Weights of a small transformer language model.
Size: 15 layers, width 512, 4 heads of 128, MLP 2048 tanh GELU, vocabulary 20747, 68.6M parameters.
Each number is 50 + 12 x the weight over its row's rms, rounded and kept within 0 to 99. Layers, rows and columns count from 0. The size before them is the row's rms in percent of the matrix's.

# up: layer 7 MLP up, 2048x512, rms 0.0476, rows 159-185, columns 384-511
# down: layer 7 MLP down (transposed), 2048x512, rms 0.0343, rows 159-185, columns 384-511
up159 095:49 47 53 61 65 33 46 48 50 38 60 47 59 49 53 20 37 36 46 51 47 58 53 60 47 69 30 46 51 50 40 79 45 53 29 78 68 50 27 55 61 50 32 45 58 68 58 53 48 61 38 56 44 59 42 53 49 49 39 47 30 40 57 56 60 39 45 69 36 56 42 42 52 40 77 47 55 52 71 64 48 37 50 49 35 49 34 40 67 55 51 58 41 63 40 52 38 48 65 34 48 43 52 52 75 48 40 30 56 55 43 29 29 53 69 68 68 57 66 65 42 44 61 29 50 46 31 60
down159 093:51 43 42 57 49 58 65 50 56 54 33 65 37 58 45 56 58 35 55 56 61 51 55 59 46 51 49 58 41 54 41 35 55 51 84 72 49 12 47 68 49 50 62 69 49 50 26 70 38 57 43 56 39 52 60 58 66 63 50 61 28 36 45 33 51 51 23 36 63 44 33 59 68 50 42 75 45 51 42 47 70 49 40 45 58 56 44 52 52 51 47 58 60 63 36 51 26 28 60 62 56 36 52 42 51 50 65 58 60 57 43 75 69 50 40 38 36 47 51 30 78 58 44 53 61 49 51 53
up160 101:69 56 50 40 60 46 57 63 47 62 50 74 45 52 63 19 30 24 47 63 55 48 31 20 68 69 43 72 62 19 38 38 58 45 58 51 45 42 53 62 49 44 40 52 39 59 69 34 61 51 48 27 46 79 68 72 51 42 42 42 56 59 57 48 43 60 44 45 25 55 53 44 60 70 65 45 61 62 66 42 59 50 60 53 47 55 52 51 51 25 58 42 50 70 54 46 64 37 55 46 57 46 52 37 62 60 46 53 37 59 59 34 66 51 39 50 67 44 56 54 73 42 65 40 53 65 49 41
down160 098:29 52 26 42 21 47 43 47 52 60 68 52 31 58 49 59 60 45 37 36 49 38 40 60 54 54 48 44 45 64 55 47 27 47 58 67 51 42 60 54 38 37 43 47 43 53 36 58 31 58 34 64 37 34 38 42 61 44 33 42 60 50 53 48 51 47 79 50 50 45 49 65 48 45 61 41 63 61 42 58 59 36 66 48 54 42 60 53 43 60 42 59 39 38 47 62 38 74 60 55 33 60 51 49 17 46 46 45 55 57 39 55 30 40 39 30 33 27 54 60 51 47 52 60 72 37 49 48
up161 099:43 58 60 51 45 49 59 57 61 44 48 44 40 54 43 52 46 63 62 64 33 55 34 47 56 73 62 61 75 38 57 66 49 41 42 45 67 62 37 58 49 55 51 51 53 66 44 54 57 59 58 25 75 78 54 62 46 43 48 42 47 45 41 49 50 46 54 51 24 43 39 48 54 64 48 43 51 34 52 27 47 64 29 41 48 53 46 66 47 34 48 50 75 58 58 30 67 50 52 27 59 53 42 56 56 30 29 44 48 65 37 40 37 49 44 37 71 38 41 52 53 57 67 69 37 43 43 49
down161 091:60 53 25 22 57 57 39 44 63 33 51 53 41 20 31 25 49 24 58 48 46 35 55 78 54 34 38 63 42 54 66 40 58 41 56 62 46 53 55 40 51 51 50 60 55 47 43 38 50 61 59 64 58 46 62 46 63 36 64 56 57 45 44 34 47 48 62 76 58 62 56 49 41 45 59 47 91 39 36 43 49 58 46 39 46 39 44 40 54 44 47 47 62 52 49 39 61 52 52 44 63 29 48 39 79 41 59 41 49 32 51 60 59 57 58 55 58 49 45 49 41 35 47 44 70 64 59 53
up162 099:44 62 50 57 41 43 39 55 65 54 68 65 55 42 58 49 53 52 31 44 57 59 43 46 47 61 67 49 36 24 62 55 72 49 45 55 19 59 38 59 54 60 29 44 47 55 67 76 57 49 43 53 58 63 56 55 31 49 46 49 38 52 58 67 52 24 38 55 61 36 41 53 41 75 85 40 55 64 52 45 56 35 41 36 60 38 29 57 51 35 53 47 62 55 61 54 37 58 62 55 44 59 36 39 51 44 43 33 28 42 51 32 55 42 55 57 65 50 49 48 51 41 48 41 36 67 54 70
down162 104:51 55 50 35 45 73 56 46 20 48 47 51 75 31 56 44 41 38 58 41 33 41 47 47 63 58 48 57 55 74 37 38 55 50 33 34 47 43 67 48 47 44 75 51 61 30 56 43 50 69 39 59 60 31 57 46 55 58 65 53 51 59 40 64 63 46 54 51 54 66 47 51 60 43 54 33 57 34 60 39 61 63 66 46 30 47 56 41 55 31 43 55 53 36 48 35 42 51 19 53 41 39 46 54 41 58 37 71 58 56 75 44 38 41 43 56 47 20 46 51 46 68 55 44 67 71 44 44
up163 100:28 65 50 32 37 53 71 52 60 67 57 59 36 46 54 72 69 55 48 42 80 52 30 51 69 68 62 40 39 56 55 50 33 52 56 40 65 68 38 56 38 36 44 59 55 52 60 48 46 38 40 56 68 62 50 66 39 32 51 47 51 55 37 37 60 57 47 58 27 55 45 72 65 56 69 38 53 57 67 52 40 68 52 35 62 45 46 58 16 53 16 42 38 49 47 61 52 42 37 63 31 33 38 47 39 52 30 57 45 48 37 50 42 26 53 61 56 41 59 27 42 46 46 49 48 18 69 61
down163 103:55 66 43 44 70 61 45 44 57 56 46 42 50 53 62 33 47 40 56 49 42 35 82 54 43 57 31 31 29 44 50 50 67 56 51 62 56 37 36 37 60 32 48 34 29 38 70 60 54 44 51 46 38 55 40 42 25 71 41 38 52 64 47 46 32 56 49 36 52 24 49 49 68 29 19 52 45 51 24 82 65 57 54 61 69 50 61 47 71 62 66 59 47 59 54 56 37 61 68 63 56 63 76 65 55 40 55 59 66 54 74 60 38 58 55 39 46 40 52 67 65 71 67 57 56 55 69 46
up164 103:80 37 60 68 54 69 23 57 42 60 45 79 46 52 62 39 67 65 55 20 81 55 52 37 57 74 73 52 40 39 35 48 43 51 42 32 33 39 35 50 40 43 33 56 46 64 60 62 44 32 30 37 45 46 44 63 51 47 62 50 59 59 45 27 54 51 28 62 46 26 55 46 53 41 56 45 59 41 42 57 50 54 44 33 27 53 48 62 44 10 56 43 47 59 58 60 49 46 41 59 65 54 59 63 37 71 44 53 45 83 43 53 46 52 60 40 63 51 46 51 51 48 64 43 39 42 45 44
down164 100:42 47 36 45 15 42 57 60 73 44 54 49 25 39 46 59 21 45 49 33 26 59 63 42 45 58 36 66 40 68 58 50 46 36 53 53 54 59 55 59 31 73 39 33 26 58 43 70 70 65 62 53 44 30 45 33 51 50 39 39 48 39 61 44 51 46 40 39 56 28 34 56 25 49 53 43 40 49 44 45 60 50 44 59 39 47 52 62 60 57 49 32 37 50 48 50 32 35 43 34 45 65 36 42 51 72 67 43 47 51 51 27 47 42 53 51 66 65 52 39 57 27 48 72 37 52 66 68
up165 099:41 49 47 43 48 62 54 27 55 36 66 44 38 37 72 36 62 41 60 40 29 57 55 41 50 46 47 61 41 49 66 40 69 61 35 49 65 54 48 52 55 49 50 57 34 52 42 49 61 44 37 53 48 69 41 68 54 50 44 51 37 49 58 53 47 25 57 30 61 53 51 29 54 44 30 44 49 47 53 20 25 49 45 51 52 56 64 61 60 66 39 38 34 41 64 52 51 48 43 33 38 66 36 54 32 46 43 44 27 62 49 50 55 49 43 45 43 58 33 60 44 44 76 16 63 53 50 61
down165 098:59 48 69 69 56 55 42 38 42 35 33 59 59 30 53 56 42 42 36 41 67 26 57 36 44 38 49 59 37 61 64 50 51 56 42 67 52 47 34 47 66 46 46 53 42 42 51 72 52 66 54 73 39 60 69 59 32 59 62 41 63 51 46 53 25 36 59 48 44 47 53 54 51 56 42 62 91 38 38 42 27 47 54 51 38 54 77 62 75 56 68 53 65 68 45 47 74 62 30 40 47 65 46 52 37 48 43 61 55 54 54 45 62 65 41 52 48 63 54 38 62 52 62 27 44 44 58 44
up166 102:46 48 37 47 45 40 33 60 51 49 51 36 50 43 82 30 62 52 51 67 38 58 38 43 61 40 51 51 51 39 33 41 56 72 41 43 57 39 46 64 59 48 63 43 63 49 71 55 50 33 42 41 40 44 40 46 44 66 46 50 13 63 58 56 45 35 46 45 37 54 41 50 46 33 55 74 51 33 42 59 57 50 55 25 50 59 58 49 51 51 41 47 63 46 55 53 53 36 54 40 56 35 57 47 72 49 42 51 49 63 25 35 69 53 49 38 43 45 56 66 51 37 72 34 35 55 57 57
down166 095:46 51 31 73 49 61 28 47 47 58 21 41 30 57 50 41 48 36 67 63 54 19 29 45 43 43 54 27 58 51 74 56 46 48 59 49 57 66 39 45 29 52 55 62 37 46 50 79 57 61 47 68 52 45 30 52 43 37 62 59 35 30 57 60 57 47 32 27 46 60 48 56 49 41 52 48 68 49 47 47 55 58 49 47 58 66 70 56 53 52 66 61 30 50 57 29 42 49 61 59 46 28 42 52 39 57 68 61 36 63 45 63 40 45 53 49 45 66 51 48 50 58 37 43 62 66 44 45
up167 107:44 48 43 59 45 51 33 35 60 72 74 59 33 48 61 62 62 57 39 58 69 73 43 59 48 50 35 56 64 34 61 39 53 36 57 50 41 21 35 63 55 54 29 35 47 46 85 52 54 44 57 44 42 44 48 47 37 69 45 34 37 50 30 52 56 41 56 53 56 49 63 51 58 62 51 65 70 59 69 48 42 47 48 36 56 49 63 55 44 55 43 48 50 49 46 24 49 69 35 40 22 29 52 69 33 57 42 27 53 46 41 51 33 39 51 72 36 50 65 58 44 39 66 53 53 48 65 46
down167 111:50 61 45 71 40 61 43 32 38 50 63 54 56 52 49 73 35 58 52 78 54 36 55 54 44 57 48 38 27 49 37 38 44 73 56 43 84 42 51 30 38 38 47 49 36 62 65 53 69 44 50 42 48 64 57 40 56 60 57 42 53 55 56 48 57 73 67 40 43 52 56 63 75 56 43 59 60 56 15 33 47 39 55 75 27 48 53 48 51 62 69 44 59 62 64 41 60 70 55 49 49 47 57 43 42 33 50 53 42 56 56 54 41 79 67 50 53 53 52 51 65 53 58 55 36 56 49 54
up168 092:49 63 46 42 58 45 55 18 38 57 65 60 63 07 49 32 31 50 50 43 41 33 48 63 48 67 46 51 47 59 52 54 42 56 63 66 69 56 64 58 26 48 56 48 36 55 77 58 63 37 62 72 46 50 61 62 43 40 56 52 37 59 39 41 48 51 64 77 46 42 51 44 52 23 35 47 39 44 64 41 53 44 49 53 62 42 50 49 43 40 58 66 35 43 50 49 60 71 57 66 49 62 45 70 68 22 26 56 49 70 46 51 43 60 63 62 54 59 54 69 47 58 70 30 72 46 56 44
down168 095:45 34 62 62 54 57 43 69 75 56 47 55 42 78 46 58 69 56 65 54 66 43 56 29 46 55 52 61 64 49 56 54 56 48 33 47 30 51 30 47 59 53 57 45 38 29 37 54 36 34 59 51 44 43 65 53 51 64 56 23 38 40 45 33 73 37 34 46 25 36 46 57 55 53 65 52 78 61 42 63 60 29 35 42 20 47 35 49 42 34 21 67 54 68 34 57 38 55 34 29 57 43 49 37 50 49 73 41 62 29 52 63 68 33 48 62 65 49 37 66 29 52 43 67 49 64 45 52
up169 099:23 32 81 35 66 68 23 45 60 73 71 46 41 46 68 19 24 47 22 41 55 56 46 45 55 40 65 52 42 34 43 38 57 53 48 41 56 35 48 63 43 54 50 59 59 58 51 62 44 56 46 40 42 52 31 63 44 61 31 24 36 45 34 35 39 56 48 44 34 42 38 46 51 37 49 58 49 49 30 55 75 47 30 48 68 48 51 51 63 49 59 51 66 47 75 41 51 73 37 48 56 57 67 34 45 62 43 41 65 50 61 75 55 28 55 51 55 26 56 50 43 28 40 43 48 49 35 35
down169 098:51 48 50 45 40 58 29 44 43 62 72 33 40 44 50 44 44 32 44 56 40 29 55 49 45 49 54 40 40 51 51 40 40 67 55 61 58 47 45 70 37 38 52 81 16 45 58 56 63 34 50 49 49 50 62 61 29 58 54 63 67 42 41 46 40 49 38 66 76 55 54 50 49 28 40 70 62 57 53 55 56 51 51 49 59 43 43 50 48 53 40 50 73 52 40 51 58 45 55 73 57 61 52 31 57 31 51 68 39 46 52 71 75 62 24 52 46 41 53 63 50 23 32 41 33 61 41 53
up170 107:46 44 30 60 41 57 44 34 64 43 58 50 39 21 46 62 56 37 42 37 47 61 39 36 50 58 62 41 57 35 55 36 63 55 47 66 49 56 52 53 62 49 40 39 41 42 37 47 71 43 37 53 41 59 46 49 33 36 29 59 48 43 66 60 46 54 40 65 37 48 44 61 45 63 58 40 58 59 49 55 65 41 50 47 39 47 52 43 69 54 33 23 49 44 36 31 60 59 50 43 66 51 30 54 41 42 44 46 39 46 46 63 46 25 57 59 58 46 70 57 50 61 77 47 44 37 50 67
down170 100:60 42 32 50 60 56 49 45 50 33 41 52 66 62 50 32 55 36 30 43 23 45 62 52 52 33 36 57 56 51 48 57 52 44 43 41 40 62 48 57 74 29 47 49 42 49 61 64 60 44 46 54 54 33 50 71 69 59 39 38 37 49 46 46 50 76 63 64 68 55 57 70 57 35 45 42 48 60 43 50 69 32 87 45 48 51 50 61 62 52 40 50 35 52 60 70 15 71 53 67 47 49 49 68 41 64 53 46 72 56 58 63 63 43 35 48 39 58 37 58 46 49 40 51 42 48 40 40
up171 093:45 39 61 56 56 58 51 43 49 57 43 61 64 57 56 62 56 60 31 61 57 70 45 37 49 59 67 65 44 57 47 62 72 62 51 70 65 62 54 57 36 42 13 53 33 37 46 65 42 52 36 41 45 58 52 36 30 47 53 32 40 52 61 51 42 65 38 65 46 62 41 45 46 34 56 36 31 64 48 53 40 46 61 35 36 24 49 53 42 42 36 51 42 42 68 65 49 75 45 46 41 30 59 49 70 46 47 46 36 75 36 48 46 36 44 68 40 46 51 56 74 68 62 47 20 38 66 51
down171 087:34 55 67 80 51 25 40 54 42 33 58 57 35 38 48 59 36 43 56 51 56 55 48 49 27 34 65 50 54 54 61 54 57 55 49 55 57 54 28 83 48 42 61 60 46 75 40 57 49 35 47 68 66 50 50 59 58 49 29 56 47 50 37 44 50 41 40 37 50 47 73 65 49 67 45 73 67 68 56 44 44 56 41 56 62 09 64 54 63 59 63 54 50 44 32 62 46 54 47 52 67 51 47 70 40 52 73 65 36 46 47 38 40 69 41 43 76 63 67 50 46 43 48 51 65 41 40 53
up172 106:61 42 47 44 58 79 29 38 58 16 29 61 62 43 49 51 36 55 52 41 52 55 59 56 53 71 42 49 48 44 52 47 48 42 52 61 43 50 46 41 29 60 34 52 76 29 45 62 65 45 36 37 51 51 53 39 48 43 51 39 63 44 42 50 36 29 54 55 45 48 53 56 65 41 42 68 68 48 44 39 41 56 55 55 40 69 61 67 44 51 37 64 73 59 30 26 60 37 45 46 52 41 59 41 49 58 44 59 45 56 59 40 50 56 44 68 74 44 42 47 50 67 71 58 35 58 43 45
down172 096:55 28 55 27 58 45 27 50 57 40 35 34 65 46 40 55 52 55 53 66 46 59 52 97 46 53 45 68 66 59 67 51 31 44 57 51 58 58 49 67 40 36 41 65 66 46 53 52 44 76 58 47 42 35 32 52 46 25 60 47 65 66 53 43 52 47 40 43 43 49 53 72 61 40 47 37 40 50 52 52 34 46 57 59 68 86 66 72 37 48 56 39 65 32 46 36 43 35 28 52 57 58 40 63 57 42 57 44 51 49 53 53 50 68 74 41 60 45 66 46 45 29 31 66 38 62 60 40
up173 105:39 59 56 66 68 62 47 41 66 78 57 32 71 43 61 46 55 53 52 38 46 53 56 46 53 60 79 52 50 54 48 31 45 41 56 59 35 29 53 51 33 49 27 58 48 40 59 44 40 33 33 44 59 49 45 47 57 56 45 49 36 53 73 45 36 59 41 57 67 39 51 53 55 68 58 54 51 49 50 39 42 68 71 50 45 51 50 66 59 53 45 49 41 50 43 66 56 48 46 32 31 69 62 33 46 32 46 52 52 65 58 61 57 43 57 35 65 20 64 63 55 43 43 45 54 73 41 56
down173 103:46 61 37 68 50 59 48 54 63 48 55 32 71 61 43 46 54 42 55 54 63 47 58 59 54 60 30 60 38 28 37 63 56 33 41 60 74 51 56 52 56 30 37 57 34 40 45 39 55 44 42 64 59 37 57 54 34 65 42 53 58 44 37 58 53 57 46 47 57 49 59 40 39 46 58 70 84 36 39 40 35 53 59 59 72 31 50 60 38 51 39 74 48 46 54 58 54 46 59 52 42 67 50 36 52 40 50 70 74 41 54 53 47 43 45 41 43 38 42 74 58 71 72 43 70 43 70 30
up174 092:64 57 41 49 41 70 43 60 55 67 48 49 32 37 62 56 42 30 43 44 61 53 38 39 46 39 45 67 42 53 32 29 49 45 44 61 63 41 67 49 74 55 37 62 21 51 61 81 47 13 39 50 41 59 53 45 29 34 54 25 67 47 57 59 51 52 54 65 25 44 75 42 61 44 66 58 44 51 47 55 52 28 78 47 74 47 48 55 35 52 38 42 70 36 69 43 36 52 60 66 49 48 56 46 52 85 51 63 24 41 52 51 30 56 31 40 39 57 57 50 59 51 45 61 42 55 72 55
down174 094:39 55 71 48 50 40 78 52 35 42 54 57 41 63 41 53 40 48 44 69 59 66 41 50 54 60 43 54 51 59 57 54 39 59 31 54 35 26 40 50 35 48 39 39 46 32 59 44 56 75 38 29 42 39 37 57 40 46 59 83 56 39 50 61 35 58 42 64 61 56 56 47 51 59 39 57 48 50 52 41 58 54 40 65 40 27 51 61 77 34 40 44 40 62 82 37 60 64 51 52 65 47 49 61 43 32 50 45 65 65 62 51 69 70 40 46 64 58 19 57 35 78 67 57 48 54 35 64
up175 107:54 49 56 60 57 39 48 30 64 63 65 71 14 49 70 40 73 49 40 46 61 46 61 42 44 55 36 58 35 33 59 39 54 48 38 65 45 44 30 18 49 41 69 51 50 67 61 45 43 51 60 30 49 58 48 58 35 57 42 59 40 61 51 76 41 45 61 66 29 73 26 45 37 28 36 53 62 50 47 69 55 47 39 61 51 57 68 56 58 49 44 47 41 26 60 57 67 39 43 34 52 71 25 35 33 42 49 42 37 33 53 42 45 68 34 49 62 37 66 63 76 41 51 29 55 57 49 65
down175 119:58 63 51 92 56 55 45 20 52 63 66 61 60 56 51 44 37 54 50 57 70 49 48 45 50 38 41 40 60 70 60 51 56 52 48 59 44 54 55 63 28 63 29 42 55 57 41 52 50 53 34 57 63 83 43 41 35 53 50 48 51 51 40 36 48 58 33 42 41 40 50 47 63 45 48 86 82 64 51 51 49 52 41 40 48 61 46 23 61 42 56 48 62 65 53 14 60 46 54 43 56 44 57 38 51 52 53 32 51 28 54 35 39 48 66 54 57 46 51 60 58 40 72 53 44 46 58 57
up176 090:36 64 35 44 57 30 52 48 52 60 41 61 36 35 67 60 53 26 45 36 47 52 56 51 58 62 48 42 46 66 60 55 62 27 50 66 52 44 50 42 33 59 58 58 32 58 50 57 64 57 64 43 45 52 52 65 42 56 30 25 59 42 50 50 40 36 44 66 68 66 56 33 71 28 33 44 59 46 72 39 64 32 48 53 68 36 39 54 58 31 46 36 53 34 72 38 48 49 68 60 61 60 45 31 63 43 53 47 46 56 37 68 46 71 39 71 56 59 60 75 38 52 54 36 35 61 66 63
down176 094:39 67 39 50 27 53 49 60 54 46 56 25 53 46 40 39 65 61 53 33 68 44 44 55 62 38 55 50 43 54 55 37 45 48 45 30 55 43 45 56 52 50 45 54 58 37 36 56 41 52 42 59 53 43 52 37 67 49 56 65 53 39 49 53 49 64 47 69 26 40 34 50 43 67 67 52 58 45 39 71 38 69 36 66 41 37 45 50 31 65 41 78 38 54 45 52 50 46 39 47 59 44 54 59 51 52 53 34 69 47 46 15 48 27 45 53 52 48 42 40 65 27 54 51 54 48 34 64
up177 103:46 41 63 53 62 48 37 34 76 45 57 48 45 39 42 50 48 47 48 37 40 62 35 47 45 53 27 36 42 47 69 56 70 66 45 50 57 43 51 28 33 68 57 53 63 52 58 61 69 56 41 71 58 60 25 61 42 63 49 53 43 62 48 38 46 44 52 49 34 48 36 32 75 37 43 39 63 30 42 40 29 44 42 59 43 39 45 56 53 50 28 38 60 63 57 29 47 58 37 48 40 43 53 35 38 32 60 65 53 51 59 24 81 32 37 63 60 31 49 23 46 42 28 53 67 73 29 45
down177 112:38 56 43 63 62 50 59 59 69 68 32 36 55 41 54 35 39 40 42 40 45 64 37 18 63 44 60 51 29 43 32 72 34 28 44 56 70 49 38 67 64 48 56 66 46 34 68 43 46 71 35 57 77 59 50 31 50 43 61 47 41 50 44 56 47 50 47 51 39 72 44 54 60 51 49 90 67 50 58 46 30 49 53 35 52 82 49 49 58 43 52 42 65 37 41 41 58 43 51 61 44 51 61 55 35 41 28 56 40 53 32 84 53 53 67 57 48 68 48 39 49 57 64 51 60 55 51 44
up178 100:64 34 54 60 45 53 45 59 56 33 51 44 39 30 51 37 37 44 44 79 64 69 36 44 51 48 72 73 29 34 43 30 60 57 55 59 58 51 37 42 55 73 65 47 31 54 66 37 47 40 41 44 63 59 51 41 47 71 57 44 60 47 53 52 28 43 54 48 53 45 36 40 51 28 36 60 45 23 45 54 53 35 69 39 66 65 53 51 47 56 40 39 56 25 51 51 60 46 50 59 35 49 46 53 56 58 39 67 51 56 50 47 20 35 41 62 33 50 36 52 60 54 35 64 39 67 38 56
down178 093:52 38 54 96 36 46 52 42 50 56 64 45 43 65 48 65 42 35 31 35 84 30 76 49 62 59 39 50 45 58 49 67 68 40 35 72 51 38 54 40 50 46 38 56 51 38 52 61 39 47 43 54 32 64 33 45 52 37 53 75 47 29 51 47 45 62 49 45 58 49 49 70 56 75 52 57 86 38 45 50 66 69 35 39 33 54 49 46 61 69 18 50 36 42 67 34 24 65 44 45 54 56 53 28 39 42 47 51 54 45 39 51 65 56 35 62 73 59 65 55 48 44 65 52 49 77 57 44
up179 104:56 68 45 55 35 53 52 62 65 56 56 44 47 36 58 35 44 69 62 63 43 25 24 63 75 60 50 38 52 54 45 30 68 32 46 40 44 62 48 38 30 62 29 48 55 35 42 52 47 53 47 48 33 62 61 49 43 45 48 44 35 48 37 47 58 57 63 28 40 34 48 43 48 54 49 49 49 52 46 47 40 50 41 39 42 65 48 47 52 69 46 47 68 57 19 49 66 43 27 53 42 45 67 46 26 39 42 42 62 63 47 36 39 42 49 53 70 54 44 38 51 54 43 48 48 65 40 40
down179 103:42 44 52 66 28 62 33 39 46 30 52 45 47 60 40 28 55 51 57 24 37 51 58 68 48 75 51 47 48 39 66 34 55 51 37 57 43 56 44 51 58 47 52 48 52 40 51 45 46 47 38 46 61 46 33 29 60 32 61 39 47 40 30 41 44 54 37 55 64 60 60 46 57 44 59 55 42 43 55 37 41 73 47 51 69 44 55 50 52 46 42 41 35 49 39 70 30 52 58 51 43 31 40 88 49 48 65 43 52 46 66 51 50 64 44 45 54 54 47 58 59 52 60 43 46 66 63 48
up180 099:35 33 34 48 50 68 69 34 57 31 38 66 53 52 54 46 66 50 52 52 68 43 28 54 52 42 81 40 58 34 80 56 46 49 36 52 58 39 46 31 47 71 48 63 69 41 66 48 44 42 36 69 42 61 39 57 45 33 55 45 44 58 52 74 32 60 36 49 43 54 45 51 23 73 46 53 51 66 42 51 50 58 48 62 48 33 66 52 57 67 41 57 44 38 66 56 56 61 52 52 62 48 59 45 58 51 36 33 67 56 55 57 33 39 55 53 74 32 40 33 33 41 78 50 48 65 49 44
down180 085:42 55 50 58 60 47 66 34 70 51 56 71 22 32 43 53 37 60 52 64 46 56 46 53 52 40 59 53 58 27 56 39 39 33 56 35 56 48 58 55 23 62 69 74 37 63 72 60 45 54 57 33 35 31 44 33 71 61 43 39 37 63 37 42 62 53 48 50 38 39 55 58 25 63 55 57 69 59 54 59 59 78 45 52 43 47 54 50 56 66 47 64 79 37 44 30 50 40 53 39 56 65 46 70 70 54 35 54 35 53 55 42 48 43 65 66 58 68 55 43 41 61 76 33 46 53 45 77
up181 100:61 48 36 61 53 37 51 53 53 68 45 26 56 50 70 61 88 37 63 39 41 48 64 55 66 45 53 57 17 55 68 56 51 55 53 67 55 45 44 61 52 69 40 61 22 56 47 58 68 51 60 65 72 45 49 40 64 49 39 50 53 70 49 62 29 45 48 34 57 42 47 62 60 37 54 61 70 56 58 47 45 59 51 52 50 45 65 78 70 61 47 47 68 48 40 45 56 40 52 53 37 67 43 43 31 46 52 52 44 49 64 56 51 31 53 46 44 51 66 54 45 53 60 40 42 25 60 56
down181 099:44 44 41 40 54 65 47 66 62 51 54 59 51 44 77 47 47 42 35 65 50 51 40 46 42 54 46 44 39 59 61 27 61 43 55 42 31 56 66 36 50 52 48 39 68 50 65 68 60 17 49 32 47 60 61 68 52 44 77 61 37 42 47 38 64 29 41 30 57 81 53 24 74 44 57 46 51 30 45 34 47 52 37 57 34 69 55 38 58 43 59 24 40 32 40 33 68 62 60 44 59 52 40 46 74 58 28 57 57 75 49 39 48 61 62 44 69 44 41 56 56 47 33 52 47 56 48 57
up182 096:43 54 41 50 24 64 48 22 63 46 35 54 40 53 48 45 49 43 24 43 49 52 43 41 43 60 53 32 45 69 55 70 52 50 54 48 63 67 61 56 56 53 37 59 46 50 53 23 56 56 39 55 69 60 37 57 56 41 40 45 46 50 51 51 66 45 32 57 40 30 23 57 44 45 42 42 46 50 37 59 63 49 74 39 68 39 31 54 63 69 55 31 44 51 54 49 55 35 48 29 59 74 33 30 32 43 32 34 53 30 47 50 44 32 43 43 48 29 48 20 67 43 69 37 72 53 59 71
down182 092:51 46 31 47 58 65 52 64 39 54 56 71 74 49 36 57 50 50 55 43 36 64 59 41 60 59 68 56 62 24 41 34 51 63 50 50 39 44 65 47 67 40 52 41 70 67 40 62 39 40 57 55 49 47 38 19 44 35 56 49 65 49 56 58 46 34 46 48 60 55 56 50 57 62 29 43 62 63 65 46 29 46 53 63 43 56 39 55 52 20 57 49 72 36 58 26 35 59 62 67 37 42 45 58 58 39 61 67 73 60 52 45 52 57 57 56 31 55 55 71 50 49 32 48 38 49 58 33
up183 105:43 31 40 37 45 45 31 53 54 58 49 55 24 45 61 26 57 34 43 48 58 42 47 23 45 51 53 53 65 43 72 46 59 67 42 49 57 64 65 34 41 47 33 51 70 39 56 41 55 42 52 44 69 71 58 64 20 42 45 51 41 77 49 57 48 56 29 73 46 51 43 51 39 43 67 46 60 65 57 45 62 47 56 43 32 63 25 31 42 38 38 35 54 32 65 66 56 25 65 60 43 53 83 27 35 55 36 37 52 58 54 26 54 48 71 65 43 44 71 45 58 39 51 35 46 63 33 47
down183 105:72 40 50 29 51 57 42 52 70 49 32 50 76 46 39 59 53 63 37 29 74 51 48 39 20 54 40 52 48 40 42 59 55 32 51 37 92 32 56 81 51 35 55 31 57 40 56 67 54 59 41 50 45 35 49 40 50 54 32 60 50 38 41 43 88 51 50 43 63 43 60 33 73 50 41 61 37 49 70 43 31 76 59 59 45 60 52 42 62 56 37 51 36 61 23 73 62 62 33 41 67 56 32 54 52 43 63 54 65 54 57 45 58 41 44 19 50 35 35 58 43 52 36 52 58 37 50 57
up184 100:41 41 42 49 46 59 43 58 56 37 47 51 37 57 54 75 43 48 52 67 41 56 48 70 32 61 48 73 55 52 75 67 35 44 30 48 71 44 40 43 54 44 26 40 56 46 54 35 58 62 54 54 57 51 54 72 18 19 48 59 42 60 43 66 47 28 25 61 31 42 23 37 56 40 36 60 57 47 40 33 52 44 47 36 38 65 51 77 65 59 40 54 38 35 57 32 49 76 53 31 74 57 39 50 38 52 65 44 44 49 63 58 31 56 50 70 75 55 56 48 56 59 50 46 57 51 50 45
down184 098:43 58 52 53 48 38 54 49 47 51 62 47 40 70 48 40 67 55 51 18 44 47 49 62 66 65 33 55 49 56 45 39 32 57 55 53 45 55 40 42 47 36 87 56 62 30 31 52 53 58 52 53 48 42 24 67 56 43 60 21 64 67 46 40 40 65 56 72 76 56 67 45 35 57 61 54 73 53 44 57 37 48 66 55 49 41 61 44 38 66 37 49 53 46 27 55 57 36 51 64 21 58 61 58 49 60 29 66 50 68 55 24 69 48 31 32 33 25 54 33 70 51 43 43 43 68 52 53
up185 110:53 58 40 52 45 47 45 52 62 65 71 41 31 48 71 57 56 28 39 50 62 59 64 35 64 47 73 43 36 36 48 61 70 42 51 50 42 47 20 45 72 53 36 48 29 42 65 36 68 32 37 36 53 48 53 57 26 49 40 30 26 47 50 50 38 59 36 52 55 45 45 48 32 55 62 54 69 66 53 56 43 36 30 24 46 40 40 61 55 27 35 31 52 54 40 39 56 68 59 60 43 58 49 40 58 31 48 52 45 51 45 45 53 56 63 52 54 63 53 48 72 50 79 45 27 51 50 73
down185 124:39 53 38 55 53 71 56 28 58 22 38 41 63 54 39 71 58 55 67 48 36 45 43 51 46 58 36 50 44 57 65 42 42 50 41 58 64 50 63 65 30 29 64 75 47 62 45 37 38 62 54 66 42 51 42 57 50 49 54 52 54 70 49 67 41 54 41 66 54 43 39 46 55 39 55 41 75 46 46 40 35 74 35 44 49 50 43 52 45 63 70 80 40 56 42 50 70 54 30 39 46 45 64 55 24 50 42 70 39 39 43 55 50 49 47 44 50 51 55 56 50 76 34 48 74 55 36 64